Each number is 50 + 15 x the weight over its row's rms, rounded and kept within 0 to 99. Layers, rows and columns count from 0. The size before them is the row's rms in percent of the matrix's.

# down: layer 10 MLP down (transposed), 896x224, rms 0.117, rows 159-218, columns 56-111
# up: layer 10 MLP up, 896x224, rms 0.116, rows 160-219, columns 56-111
down159 095:58 55 42 50 55 62 46 52 90 46 51 48 45 41 67 49 41 63 64 52 49 74 59 45 46 26 45 64 81 42 47 47 50 60 84 53 43 21 60 64 41 55 54 63 31 36 48 58 99 53 55 70 64 62 25 52
up160 087:68 75 63 47 49 34 63 42 51 64 60 51 50 27 70 37 65 31 64 50 43 65 61 60 37 65 45 80 32 25 36 68 61 55 56 61 53 49 38 65 27 66 38 59 71 63 52 63 48 41 31 72 47 49 57 16
down160 093:48 55 68 59 39 62 23 67 45 53 43 48 28 30 49 61 51 69 51 59 46 54 63 47 26 66 56 51 51 34 43 55 68 46 21 38 20 68 49 58 41 41 70 45 52 68 65 30 54 46 61 33 50 76 44 57
up161 096:91 68 58 46 46 18 42 49 48 43 45 91 47 50 51 46 57 39 45 29 28 37 69 33 47 46 50 15 59 49 59 25 99 62 38 54 33 81 33 45 54 28 60 55 66 64 43 50 44 56 56 42 64 29 74 25
down161 098:60 33 67 50 51 57 51 40 22 57 47 51 40 31 37 22 63 61 39 45 77 21 51 18 37 68 35 55 51 18 62 23 51 56 58 51 58 54 39 30 45 38 25 49 43 38 52 77 70 86 53 74 35 47 64 41
up162 101:60 56 33 63 68 25 47 29 33 50 41 29 68 54 21 30 92 27 60 64 35 34 39 40 44 41 13 80 60 44 69 58 51 65 44 73 32 59 48 48 60 34 49 34 70 46 59 16 44 63 44 57 39 58 46 59
down162 102:42 56 33 55 63 58 46 42 57 49 54 29 41 64 83 69 87 51 63 41 51 34 42 60 24 64 67 66 37 57 57 76 26 25 72 44 60 44 42 53 67 47 63 32 43 39 43 56 50 61 40 57 61 49 50 51
up163 102:42 13 62 64 51 37 43 49 44 49 64 20 79 36 31 36 18 42 43 24 73 50 44 49 56 52 48 43 86 24 61 37 61 87 43 72 47 44 38 46 71 38 53 34 46 35 59 52 57 56 50 33 30 59 48 49
down163 102:46 67 48 76 45 42 57 19 11 30 42 31 46 43 36 75 61 55 74 59 28 40 35 20 69 24 44 55 51 25 24 26 60 39 51 64 56 51 57 59 47 45 55 55 57 52 61 49 53 58 40 63 72 69 47 49
up164 095:68 53 49 53 59 54 70 47 46 34 87 36 29 59 62 54 68 50 78 65 33 47 49 59 71 37 37 49 41 42 47 48 47 21 51 28 44 52 48 82 59 54 69 53 47 52 73 69 72 72 49 24 34 41 43 90
down164 099:41 48 63 38 73 33 16 38 34 44 43 62 77 41 57 36 29 59 25 53 58 38 30 75 51 51 47 54 36 63 60 69 57 57 72 32 54 53 62 52 48 57 48 65 47 42 58 65 65 60 20 50 35 40 55 24
up165 101:73 51 39 43 45 58 62 63 30 40 79 57 38 30 75 67 53 28 45 35 64 59 52 46 67 42 35 37 34 44 64 43 50 61 43 65 47 25 78 58 61 45 49 56 35 55 57 76 58 70 42 51 41 57 39 65
down165 096:53 50 43 59 70 50 44 51 48 31 19 42 62 57 38 24 62 43 38 54 84 60 41 62 30 39 40 54 57 80 44 43 32 55 39 51 57 51 26 38 61 47 41 50 43 11 68 42 66 41 65 32 64 61 45 76
up166 101:16 70 44 51 69 51 33 32 64 40 39 65 70 57 28 44 12 22 39 48 55 55 54 57 75 66 53 43 33 43 60 83 92 51 43 37 56 38 65 54 43 33 61 55 67 52 49 59 38 26 60 61 37 31 32 49
down166 105:91 51 45 66 58 71 34 54 49 65 68 40 49 43 55 34 35 49 57 60 44 36 50 77 65 50 61 55 43 61 21 36 54 37 69 56 63 36 49 45 45 40 82 41 39 49 71 36 66 53 41 53 46 19 49 69
up167 094:61 61 43 67 47 57 72 63 32 36 36 35 41 60 78 64 47 37 75 75 83 74 31 42 64 51 58 53 50 57 53 51 61 53 34 46 51 76 38 58 80 48 38 58 70 65 40 38 42 52 63 16 80 60 86 59
down167 098:58 53 38 66 40 40 45 66 54 22 48 56 68 53 40 42 87 40 34 50 54 49 42 49 43 36 63 30 55 29 40 34 33 18 53 39 79 18 60 48 75 64 37 36 38 44 34 46 63 41 58 59 66 43 35 53
up168 098:85 49 51 52 38 49 48 54 31 44 42 74 44 09 83 58 55 22 49 45 35 60 79 63 22 45 44 85 33 61 34 73 40 50 56 37 52 75 23 73 36 61 72 42 49 62 26 60 50 53 36 52 78 62 63 33
down168 098:36 70 45 36 39 68 34 24 51 40 54 53 18 20 21 36 57 61 71 35 40 32 26 48 19 32 56 50 51 51 64 59 60 48 42 49 67 71 41 47 71 51 25 80 58 51 39 55 33 62 50 58 34 33 49 67
up169 099:57 41 55 49 46 38 63 60 34 36 62 57 37 61 74 49 43 24 80 65 46 33 61 52 45 55 70 59 71 31 39 42 65 44 61 39 59 64 73 58 60 30 75 30 64 52 55 26 61 29 70 60 38 71 42 41
down169 101:46 49 16 47 64 37 46 59 24 60 58 34 65 65 93 21 63 43 81 64 26 51 19 32 47 48 71 31 49 76 69 32 46 28 41 32 89 34 37 43 66 29 47 66 43 26 45 42 48 37 43 46 45 37 70 41
up170 104:46 60 44 56 38 39 66 19 54 43 46 66 26 68 47 49 55 57 28 65 47 43 37 64 40 31 29 64 52 35 45 48 34 58 45 45 31 37 81 49 33 28 61 60 71 51 43 20 36 45 42 43 60 67 27 41
down170 081:50 61 43 39 57 30 33 42 53 56 32 36 88 36 57 50 50 24 31 22 53 37 69 21 31 58 53 21 45 48 60 47 72 25 26 65 31 63 46 53 26 66 28 58 70 68 60 73 65 47 42 78 32 60 46 37
up171 105:54 32 29 55 46 48 37 54 27 48 29 55 41 75 41 43 35 48 39 35 47 52 57 56 46 58 93 61 48 38 65 54 51 20 74 53 39 52 57 32 54 52 55 26 31 55 33 51 52 72 69 27 62 36 60 65
down171 107:47 38 56 78 51 59 40 46 43 60 45 47 36 64 48 78 57 56 25 41 23 39 41 38 52 79 59 52 30 45 57 47 32 57 81 63 71 62 69 77 72 73 62 40 60 27 33 54 65 62 52 41 80 65 54 76
up172 100:63 44 87 31 69 75 46 54 79 63 54 32 34 46 74 42 60 44 82 67 45 80 43 56 49 38 70 64 25 68 59 52 62 56 36 34 27 53 42 39 41 37 58 80 43 70 38 61 30 60 57 71 40 62 81 55
down172 087:56 41 90 43 45 64 56 28 57 73 70 41 22 45 28 57 42 29 47 33 38 55 43 61 21 52 58 69 48 31 47 40 16 58 63 65 58 40 41 54 40 38 52 36 76 57 38 38 60 66 33 56 42 49 44 66
up173 111:68 68 48 45 44 34 56 52 54 55 56 56 54 31 89 52 72 66 54 50 36 42 41 48 50 54 22 44 39 53 73 33 53 54 42 31 31 22 46 58 59 37 76 38 58 62 60 47 37 31 36 69 41 58 36 44
down173 102:45 66 63 27 46 57 56 74 81 28 43 34 45 74 66 41 61 63 52 57 53 62 62 65 27 38 22 75 40 37 29 34 31 50 36 44 60 57 17 59 55 50 35 37 49 39 57 56 68 52 56 32 21 59 44 60
up174 098:54 66 18 46 63 50 61 38 60 53 60 36 38 25 62 65 57 72 30 39 77 59 36 44 41 31 37 76 45 67 40 61 61 32 57 34 36 39 53 72 53 46 58 58 47 68 39 41 42 57 29 47 52 71 58 52
down174 098:60 47 63 36 48 40 37 58 50 55 66 54 17 34 37 29 51 40 61 45 74 48 56 50 50 58 58 59 64 48 81 37 35 33 66 61 39 45 32 47 76 44 50 58 56 43 51 22 77 77 63 38 56 56 45 32
up175 095:51 20 26 70 26 45 15 49 24 48 38 43 88 43 67 71 40 64 52 51 74 53 58 24 70 28 59 44 57 46 27 45 37 35 51 30 35 23 50 60 69 54 43 73 42 31 45 56 56 58 47 25 59 65 69 45
down175 105:34 55 65 56 71 40 71 45 54 59 53 68 35 25 45 72 45 55 47 49 50 70 69 40 28 57 39 65 72 65 41 36 44 11 62 75 40 44 52 42 42 70 47 56 39 54 56 61 32 28 68 66 55 42 75 45
up176 103:60 19 54 29 61 41 78 59 26 48 50 62 53 64 43 40 63 61 35 53 53 58 68 40 73 31 57 44 33 35 62 57 80 59 41 33 30 38 53 35 51 74 47 40 56 85 86 51 61 48 58 61 49 50 56 50
down176 096:44 19 51 57 56 43 27 44 51 30 49 83 52 15 55 73 52 53 47 44 55 37 45 36 60 34 48 54 54 68 66 50 62 63 66 39 70 50 45 61 36 62 41 47 60 57 86 60 64 43 47 59 44 40 48 56
up177 090:62 40 38 75 57 43 44 62 17 46 42 43 71 29 59 48 46 45 58 51 49 39 65 64 55 44 38 53 22 44 70 51 50 66 38 51 45 73 36 65 32 41 48 47 91 55 50 70 38 67 21 38 63 50 64 38
down177 090:29 62 39 45 56 50 72 70 56 66 40 43 39 37 46 37 65 54 44 19 64 52 46 41 79 39 86 67 70 51 71 22 51 48 59 64 70 47 44 34 57 84 45 62 22 47 57 55 38 26 68 55 23 47 52 51
up178 093:50 38 11 47 39 32 30 31 47 78 45 87 74 33 39 55 48 64 42 41 45 72 51 33 45 48 53 31 59 50 61 63 58 48 58 53 27 56 39 34 72 48 21 45 40 65 67 48 48 42 63 51 33 35 69 54
down178 096:50 65 38 55 39 59 55 47 42 56 78 92 44 77 65 64 78 44 52 39 52 54 92 35 47 38 63 54 13 49 68 25 50 30 67 55 43 51 56 37 46 32 43 52 33 46 39 49 17 66 84 31 59 54 45 39
up179 103:72 45 64 44 62 46 61 57 43 56 45 53 56 51 52 38 48 45 78 67 61 57 45 30 72 60 38 44 75 49 34 66 59 46 57 56 49 48 31 36 16 65 62 49 81 67 58 36 46 60 38 36 88 49 57 52
down179 102:62 17 56 42 37 56 64 39 35 60 53 48 52 53 63 66 70 49 56 54 28 68 51 35 68 36 35 38 39 36 42 20 55 49 44 77 75 16 48 48 45 41 40 44 39 61 74 35 76 56 74 51 73 62 47 59
up180 095:61 36 42 27 76 38 27 67 29 20 08 69 34 66 41 55 55 51 71 50 44 79 22 42 53 44 42 30 35 38 62 36 63 09 39 45 60 31 42 41 71 24 44 20 29 37 19 45 29 50 57 44 68 57 56 49
down180 097:43 74 51 85 75 76 54 38 67 47 61 39 75 37 60 72 31 68 43 37 64 56 45 20 40 62 67 21 54 60 63 34 23 51 55 43 60 61 41 40 49 54 35 38 41 44 25 66 60 48 62 35 54 39 62 57
up181 103:41 37 54 69 47 42 18 28 52 71 52 44 53 55 82 54 37 52 59 46 37 61 49 31 41 49 49 62 42 52 32 28 68 16 59 75 46 51 80 61 36 17 56 64 41 42 46 41 44 62 56 36 05 21 37 45
down181 106:49 33 40 45 42 46 51 54 59 68 24 65 38 34 37 63 66 51 40 44 45 18 50 59 58 46 31 39 51 42 53 53 76 20 68 54 46 25 44 37 48 53 43 55 55 22 46 61 47 66 40 52 40 38 59 46
up182 112:58 84 55 70 71 54 57 39 71 65 21 36 53 70 33 52 36 33 40 41 87 44 58 55 62 91 68 45 35 58 64 55 45 22 72 45 36 39 72 46 46 53 63 67 43 24 56 50 48 45 51 41 53 63 47 18
down182 102:30 33 27 38 32 60 33 43 64 34 42 99 40 35 48 55 55 47 64 58 40 46 54 47 27 37 60 60 94 52 40 63 84 53 45 30 62 69 26 31 80 40 69 65 46 74 44 74 71 51 33 68 68 40 56 63
up183 110:35 69 43 76 50 36 57 84 50 39 51 30 60 56 44 57 34 55 59 24 72 46 64 57 59 28 71 49 41 68 56 59 48 34 81 62 29 49 43 60 59 52 37 29 56 61 36 69 22 50 74 48 35 50 37 64
down183 109:40 24 62 60 40 64 36 49 38 50 42 61 49 46 61 34 36 43 81 72 29 60 42 51 39 46 68 51 47 51 38 42 49 39 48 81 76 44 78 58 39 36 33 46 52 76 62 48 88 43 32 64 63 40 54 39
up184 102:50 38 42 43 39 57 34 32 21 68 72 32 50 41 58 58 41 69 69 70 35 60 51 64 49 35 55 51 38 60 65 65 59 43 68 49 65 48 58 48 24 45 55 74 75 59 48 47 33 56 64 58 51 59 37 34
down184 107:57 69 21 67 50 59 54 41 40 65 31 55 53 35 52 46 35 60 49 71 42 52 77 82 77 49 52 31 49 22 54 56 69 46 45 56 77 59 49 33 40 38 53 65 53 26 45 28 57 80 40 56 22 66 48 47
up185 097:29 69 54 41 61 27 59 35 54 68 40 58 36 45 55 67 61 39 60 62 68 68 76 45 64 86 63 71 45 36 46 47 65 57 69 70 38 84 39 44 41 70 39 72 51 59 54 45 58 45 41 39 41 53 54 57
down185 097:68 17 61 32 29 63 61 53 48 28 51 63 65 54 49 33 45 44 53 41 38 36 53 38 50 47 74 72 65 53 31 20 34 69 80 45 34 41 45 24 38 25 46 54 47 36 87 40 44 42 61 46 52 61 62 75
up186 104:80 40 60 53 41 49 67 35 44 17 63 42 51 31 53 19 52 29 40 38 70 67 39 38 44 72 43 52 49 49 53 27 64 37 57 59 69 65 49 42 32 44 51 53 43 47 68 55 40 48 58 56 75 45 68 29
down186 090:37 29 54 37 74 55 52 67 66 72 42 32 50 51 52 49 66 84 60 59 51 70 41 23 72 25 79 45 46 71 44 40 42 54 83 50 62 52 82 71 62 55 74 50 60 42 45 99 49 73 50 48 40 47 36 52
up187 093:39 43 47 36 24 36 64 74 57 64 41 35 44 55 47 59 79 42 65 75 54 62 61 73 23 61 41 47 39 38 50 71 33 31 29 55 40 55 39 70 91 54 42 43 38 72 36 37 58 61 67 50 57 28 43 76
down187 092:35 33 67 57 62 63 36 58 54 47 67 74 46 58 53 54 60 36 47 28 50 58 66 76 55 59 26 63 44 55 44 63 17 61 48 58 32 37 50 75 44 65 56 63 19 62 52 51 78 14 67 49 52 68 12 48
up188 098:54 52 29 48 49 44 53 27 44 34 19 58 41 50 64 54 55 72 38 75 33 67 45 58 58 38 73 43 32 48 44 50 47 57 70 60 57 74 63 50 58 29 55 65 29 49 36 26 33 37 65 42 45 68 47 23
down188 104:40 45 55 45 30 47 37 60 41 62 40 69 90 13 55 28 48 64 56 39 41 42 60 45 66 30 47 31 38 56 59 52 29 47 50 58 74 51 62 61 49 45 70 64 75 40 44 50 51 41 39 30 56 44 46 40
up189 104:55 39 47 58 57 34 61 35 47 42 61 33 34 38 34 35 50 59 50 39 68 66 37 64 48 54 29 62 26 61 35 67 55 44 39 32 83 46 21 55 78 70 88 23 48 66 39 59 47 52 68 49 83 31 53 72
down189 110:78 45 48 47 34 64 87 37 48 41 60 45 51 36 57 49 32 43 68 30 72 49 54 65 49 52 45 35 26 64 52 40 66 55 26 55 80 68 50 50 44 51 50 40 32 32 60 57 52 49 66 46 69 07 62 70
up190 093:31 48 37 56 34 68 34 53 63 27 56 35 44 33 64 67 57 46 46 68 16 53 48 50 54 46 37 78 44 47 67 29 69 67 49 60 34 56 31 73 73 50 53 32 20 52 52 33 53 53 69 61 24 33 52 36
down190 101:68 47 66 50 69 70 52 64 70 75 57 67 36 39 34 33 57 74 44 43 71 55 49 38 52 51 48 57 72 56 53 46 54 38 50 27 46 19 26 17 27 68 39 42 57 54 32 57 57 30 38 43 24 34 54 51
up191 097:65 38 62 73 68 30 47 65 29 66 73 36 47 46 39 50 52 28 29 52 60 59 26 72 39 11 49 62 38 45 56 68 62 55 61 47 33 27 58 72 55 57 49 46 70 55 51 55 61 66 82 56 64 60 58 61
down191 096:39 72 63 46 50 46 31 34 41 73 37 33 45 44 65 58 49 56 50 48 38 39 52 58 51 74 37 41 38 51 46 46 14 59 52 31 95 42 42 40 68 38 69 24 39 30 85 54 30 60 27 74 16 58 45 45
up192 100:62 51 55 58 69 35 49 12 56 31 46 50 74 67 45 63 29 41 46 47 63 64 20 53 28 52 48 48 65 46 15 69 65 33 49 56 41 44 33 54 48 70 31 38 66 44 58 45 39 54 79 62 54 48 61 54
down192 103:37 30 38 62 27 75 42 48 75 40 32 59 18 48 50 55 45 64 39 70 53 39 42 62 48 69 44 57 38 52 49 59 57 69 40 66 58 56 45 35 56 54 54 42 65 62 45 35 59 36 40 49 61 56 10 56
up193 102:38 63 37 33 33 42 58 69 60 71 50 62 38 67 67 48 53 57 49 47 59 53 35 50 60 27 42 49 29 61 48 50 56 43 28 53 24 22 72 43 30 59 77 36 62 39 60 59 32 40 40 74 68 58 42 56
down193 102:40 47 47 52 30 44 27 71 65 50 22 51 52 30 44 63 58 64 64 32 53 72 42 22 72 60 79 31 35 60 52 47 55 54 54 31 66 52 56 48 48 62 46 18 54 31 60 61 36 67 62 61 61 60 54 51
up194 108:59 70 56 47 53 36 50 50 30 31 36 11 57 24 55 61 55 57 42 51 32 60 42 38 62 46 44 38 29 27 37 67 46 25 55 44 30 48 60 51 24 53 57 42 35 63 50 24 40 36 67 78 64 48 37 45
down194 105:39 71 36 53 29 30 59 49 33 26 45 47 59 42 63 43 59 37 29 37 76 75 63 40 62 44 49 22 42 53 62 63 38 36 48 38 26 27 73 50 68 64 49 81 12 43 75 57 54 55 45 58 32 60 51 55
up195 100:53 28 50 62 39 24 36 59 55 55 58 31 60 53 27 43 62 56 99 63 50 53 61 32 25 31 48 48 59 39 54 62 56 50 61 41 61 49 63 41 44 52 33 62 51 19 64 55 51 51 58 42 36 45 58 63
down195 096:43 53 70 34 42 55 50 67 60 50 85 67 56 38 57 57 50 40 49 64 47 62 60 48 66 62 40 92 61 42 58 46 65 69 01 40 69 59 55 54 38 38 67 45 40 71 50 52 60 37 38 29 66 20 59 38
up196 097:28 54 50 31 52 44 34 30 39 70 42 55 42 61 49 52 35 60 60 54 50 39 41 75 55 40 55 54 50 65 63 43 48 44 36 66 61 43 33 66 45 67 38 51 57 66 55 51 48 75 56 75 39 53 46 26
down196 106:39 60 36 34 42 52 24 35 57 51 65 46 37 91 50 55 68 56 26 57 59 27 53 47 51 47 37 65 55 56 38 62 22 73 76 11 62 49 63 50 54 51 76 69 52 06 53 55 55 58 68 68 72 43 51 70
up197 098:47 74 52 65 29 37 34 42 34 51 77 58 36 46 25 57 40 36 76 27 57 06 55 70 66 47 31 41 56 69 39 62 54 44 48 31 54 57 26 38 70 72 44 47 45 58 42 43 70 56 58 51 67 59 52 45
down197 102:40 48 37 38 50 43 57 45 41 24 77 75 70 56 61 29 29 54 33 73 67 60 30 40 60 25 30 19 63 85 49 28 36 37 46 43 32 40 70 47 51 58 63 55 32 49 55 51 09 51 73 51 53 41 46 46
up198 092:72 28 45 54 55 36 57 57 57 58 64 61 39 76 46 46 27 69 39 22 33 62 57 71 54 41 57 59 60 65 42 49 39 81 42 33 51 63 65 73 58 63 64 48 92 42 35 32 39 39 57 63 35 04 44 49
down198 094:54 48 74 45 49 50 70 53 30 36 44 64 49 46 47 58 59 63 35 42 29 41 34 56 67 44 16 57 69 47 38 33 31 34 39 38 32 12 57 45 52 49 80 57 14 68 65 51 76 24 40 60 51 69 63 41
up199 106:53 33 52 61 57 35 29 32 56 45 58 34 80 45 40 65 37 72 43 59 87 29 45 48 45 35 57 54 41 62 59 49 93 58 18 61 37 32 43 42 55 52 44 12 48 65 56 60 69 41 60 61 36 44 65 49
down199 116:37 61 55 54 41 48 51 22 53 81 74 69 54 55 41 44 64 72 63 31 47 41 46 59 63 35 48 46 65 41 47 72 70 34 14 60 67 53 57 37 51 66 36 56 29 52 70 49 62 39 63 70 49 49 30 57
up200 098:42 28 50 59 61 45 10 68 76 40 23 62 59 74 57 40 54 54 59 39 98 52 46 56 29 76 37 46 49 49 65 35 87 41 49 65 42 16 43 47 56 53 57 46 64 56 56 48 72 29 42 49 51 49 56 33
down200 105:58 61 34 59 81 72 65 18 62 33 59 38 79 52 20 56 71 33 16 31 52 35 18 26 49 64 52 63 58 00 44 53 30 48 56 61 42 55 43 58 50 31 26 70 40 69 47 50 50 43 54 57 54 54 60 43
up201 108:38 39 52 32 33 53 42 38 43 52 28 67 40 24 74 38 41 76 57 12 58 43 53 65 64 47 50 52 62 40 81 29 65 56 62 36 28 52 66 48 48 37 48 66 50 63 63 52 84 41 50 40 52 39 48 45
down201 102:57 34 32 48 40 39 43 55 36 65 44 40 36 34 46 57 55 66 49 34 40 55 37 61 67 39 55 65 52 55 56 11 59 42 69 09 31 59 38 58 36 83 36 56 54 48 77 44 74 60 19 72 49 48 44 38
up202 096:90 63 49 22 45 49 55 37 30 26 55 28 66 29 30 42 16 19 11 37 71 48 53 45 78 56 65 49 64 31 62 68 45 46 68 54 42 64 30 68 39 52 52 43 51 30 45 34 63 27 59 35 42 64 48 51
down202 103:38 48 45 71 46 48 57 49 66 84 41 53 43 52 61 59 36 68 57 43 56 66 65 63 40 47 50 72 48 35 31 66 42 47 51 46 43 44 50 41 54 46 57 59 36 65 57 48 67 38 37 75 44 62 22 68
up203 097:28 58 40 60 61 61 29 49 70 57 47 61 37 73 36 42 56 17 44 57 53 58 49 26 40 62 39 39 42 84 73 37 34 65 31 34 24 46 48 15 37 44 36 87 63 51 38 55 83 39 50 46 27 51 50 31
down203 096:44 50 52 42 40 62 34 40 50 77 58 52 39 70 70 35 40 41 61 59 61 53 63 56 57 41 49 44 52 47 41 36 58 43 81 48 73 60 56 43 48 62 40 49 61 68 59 47 53 59 20 60 63 58 35 41
up204 098:31 78 22 38 54 48 64 75 51 12 30 43 60 19 57 75 49 50 54 73 52 78 45 61 43 47 51 69 55 42 57 21 36 45 79 42 56 63 76 74 40 67 60 34 47 54 58 31 47 42 40 43 53 54 56 41
down204 098:37 20 42 56 53 70 51 55 73 46 68 17 21 34 57 69 62 41 67 52 39 49 45 53 65 75 29 37 33 45 59 44 65 67 44 37 32 40 64 62 41 48 39 64 50 67 71 58 46 59 45 66 44 48 54 59
up205 097:66 61 78 43 62 47 37 49 36 52 62 48 54 50 61 67 47 28 26 31 57 47 67 34 66 43 46 60 63 50 71 55 36 45 27 70 28 55 45 59 58 68 57 58 39 54 59 00 30 18 40 37 39 68 43 53
down205 096:24 49 34 51 35 68 60 54 35 62 60 58 48 76 44 47 45 56 41 46 42 35 78 71 57 50 64 35 26 49 22 65 36 41 69 50 47 68 51 32 39 33 71 49 40 75 41 44 69 47 41 39 33 49 19 74
up206 093:41 46 74 68 62 39 65 69 48 64 56 55 66 51 48 45 39 72 75 58 57 05 61 35 24 63 44 18 78 51 35 53 55 67 42 64 41 30 72 39 39 56 57 57 36 42 37 67 65 64 47 47 68 64 53 28
down206 094:54 75 38 55 35 70 11 62 21 36 48 40 42 55 57 59 81 40 38 42 29 30 42 58 77 40 44 64 51 52 26 28 30 41 46 73 69 68 32 55 41 24 82 20 51 45 58 70 34 36 33 46 29 36 48 53
up207 101:42 35 35 40 44 53 52 51 57 42 23 26 62 71 81 74 40 68 30 54 65 62 77 40 77 47 40 52 55 70 73 55 73 30 49 28 23 39 47 39 50 75 48 45 55 37 46 41 72 34 73 59 67 57 68 32
down207 102:51 69 39 70 46 53 48 65 46 36 82 49 36 59 27 66 64 58 56 14 41 63 46 79 41 54 26 56 20 39 44 63 76 23 33 38 47 57 73 50 56 48 07 49 54 40 61 92 25 49 42 39 35 54 53 50
up208 101:60 60 33 64 53 58 26 58 48 32 72 47 70 49 65 48 28 66 45 22 40 59 27 36 39 44 45 72 65 41 65 59 68 36 54 49 56 71 29 84 71 51 62 27 73 51 77 64 44 26 45 44 74 34 49 63
down208 105:53 27 66 57 60 43 44 31 79 35 43 57 18 54 49 65 46 52 61 34 68 22 35 64 67 49 35 59 42 58 42 50 13 77 47 37 86 75 63 57 67 41 64 41 71 42 67 68 55 68 49 62 49 58 38 80
up209 099:69 34 49 35 45 42 48 44 64 53 57 70 53 28 55 59 21 66 76 52 71 42 46 36 58 27 56 71 51 89 80 40 48 63 64 59 48 30 51 38 42 58 41 57 34 74 57 57 75 65 48 16 57 42 65 44
down209 106:43 65 48 46 72 66 71 50 31 68 48 50 47 41 62 37 42 45 41 43 36 68 47 46 36 29 11 55 69 48 40 30 68 63 34 40 26 33 63 90 48 62 81 68 59 46 54 61 45 42 27 43 32 45 70 60
up210 107:55 79 56 27 53 69 42 69 42 31 67 35 41 65 74 54 25 90 58 23 54 71 55 55 69 56 41 52 59 68 58 28 42 27 29 31 14 54 45 49 50 53 41 76 53 62 45 62 74 29 45 52 41 47 70 40
down210 103:26 35 69 34 64 53 50 32 60 87 23 61 43 54 21 28 51 49 51 25 53 51 31 27 35 62 45 44 39 56 50 70 45 34 41 60 62 46 50 86 31 23 59 65 43 45 54 83 38 73 15 49 54 48 50 36
up211 093:46 68 48 28 57 46 53 72 12 41 43 49 42 44 38 36 43 63 46 65 64 55 56 59 28 55 54 36 56 41 80 67 65 54 78 75 82 43 46 64 61 38 40 62 53 42 49 45 23 47 74 32 37 27 28 59
down211 097:31 37 53 53 55 36 73 28 27 24 80 51 89 65 53 16 33 48 52 33 45 47 50 37 19 61 49 48 66 45 59 37 76 53 52 34 60 38 48 63 26 41 48 79 62 22 50 38 53 71 39 37 38 74 36 65
up212 097:56 52 35 29 37 45 55 67 45 20 23 41 43 33 30 36 43 34 39 26 64 62 45 41 40 86 51 31 52 50 38 45 48 31 64 65 53 33 52 43 54 24 64 78 29 65 23 54 61 60 51 75 59 42 47 38
down212 101:42 32 53 75 44 72 58 00 60 54 35 46 67 49 46 40 54 51 31 45 62 42 56 42 69 18 31 66 51 78 65 51 43 39 26 59 28 64 52 39 35 30 43 35 61 29 60 52 57 55 48 55 68 79 56 59
up213 099:35 41 60 60 45 61 52 52 63 63 36 41 50 57 84 41 62 63 58 51 72 39 34 37 52 47 68 53 44 43 51 62 38 39 53 73 53 21 36 33 27 53 30 46 24 56 47 32 67 40 51 63 26 50 62 63
down213 098:51 54 71 66 17 22 63 46 54 42 51 37 48 61 19 14 66 63 54 54 46 46 42 36 29 48 71 57 50 51 64 43 51 44 48 59 66 73 62 50 39 32 50 51 43 53 55 49 33 33 52 71 49 72 62 43
up214 098:76 62 56 63 58 49 64 78 55 49 41 44 47 56 25 66 43 51 40 68 34 62 45 54 62 60 40 31 63 19 62 29 70 76 65 42 46 57 68 66 42 26 52 43 65 10 20 47 52 50 61 37 21 61 53 68
down214 098:82 59 35 51 47 69 81 48 47 37 54 56 38 28 59 58 71 45 22 46 58 45 59 65 59 27 77 47 39 70 54 42 42 56 43 56 53 53 22 48 59 27 52 62 39 77 51 66 37 46 50 43 12 57 61 39
up215 096:39 39 51 60 57 58 24 63 52 76 50 55 55 28 63 42 49 48 68 63 60 41 65 55 28 62 72 65 23 49 77 55 49 39 55 31 45 31 48 50 54 56 31 51 51 49 30 37 37 55 44 35 83 41 48 69
down215 090:60 57 62 54 26 46 39 62 39 56 34 57 35 58 28 63 43 58 34 59 52 57 62 51 53 65 62 53 30 40 79 55 53 50 27 56 28 65 40 23 55 53 11 51 50 56 46 75 65 34 66 65 61 41 38 53
up216 099:38 37 52 50 78 56 47 79 41 45 79 65 49 43 74 09 48 47 52 25 53 68 40 33 61 52 36 45 56 56 72 60 64 46 39 54 60 32 78 41 43 54 50 57 20 61 60 90 26 33 66 60 40 42 49 54
down216 100:75 26 38 32 58 60 51 60 24 64 46 38 36 64 54 57 52 75 67 53 46 52 86 45 51 46 69 44 35 32 48 65 48 70 57 63 42 52 32 21 50 53 55 31 63 39 30 46 51 46 74 39 51 76 76 26
up217 096:63 31 53 52 77 42 46 50 55 49 50 46 58 73 64 56 36 49 71 58 68 67 73 39 41 47 76 54 48 34 24 09 74 51 61 72 61 79 34 23 33 30 72 60 71 41 33 44 61 63 33 56 35 45 40 28
down217 095:77 46 35 70 65 50 25 81 49 30 63 74 52 67 29 42 72 32 46 60 32 29 65 41 45 66 64 51 38 42 63 55 35 36 71 28 59 47 70 64 52 48 52 48 43 53 31 32 57 59 38 76 52 52 55 64
up218 096:53 32 59 44 49 39 62 31 38 53 49 80 40 22 50 70 52 54 41 53 35 74 46 52 42 12 59 46 59 44 34 34 55 09 81 85 56 62 59 40 40 44 40 55 57 36 68 55 25 87 56 56 38 46 52 29
down218 105:43 54 60 42 62 30 54 46 49 24 41 30 64 86 48 36 49 48 40 70 35 44 67 21 29 57 38 72 57 50 73 21 68 61 47 54 33 41 70 41 70 42 67 34 16 32 43 28 57 70 78 53 63 28 51 32
up219 096:63 52 61 47 20 53 67 89 65 32 39 36 54 37 38 63 43 27 22 59 73 57 21 40 38 34 63 41 52 39 59 54 71 63 36 51 55 51 48 63 60 55 06 47 62 50 48 34 48 25 39 51 49 28 59 26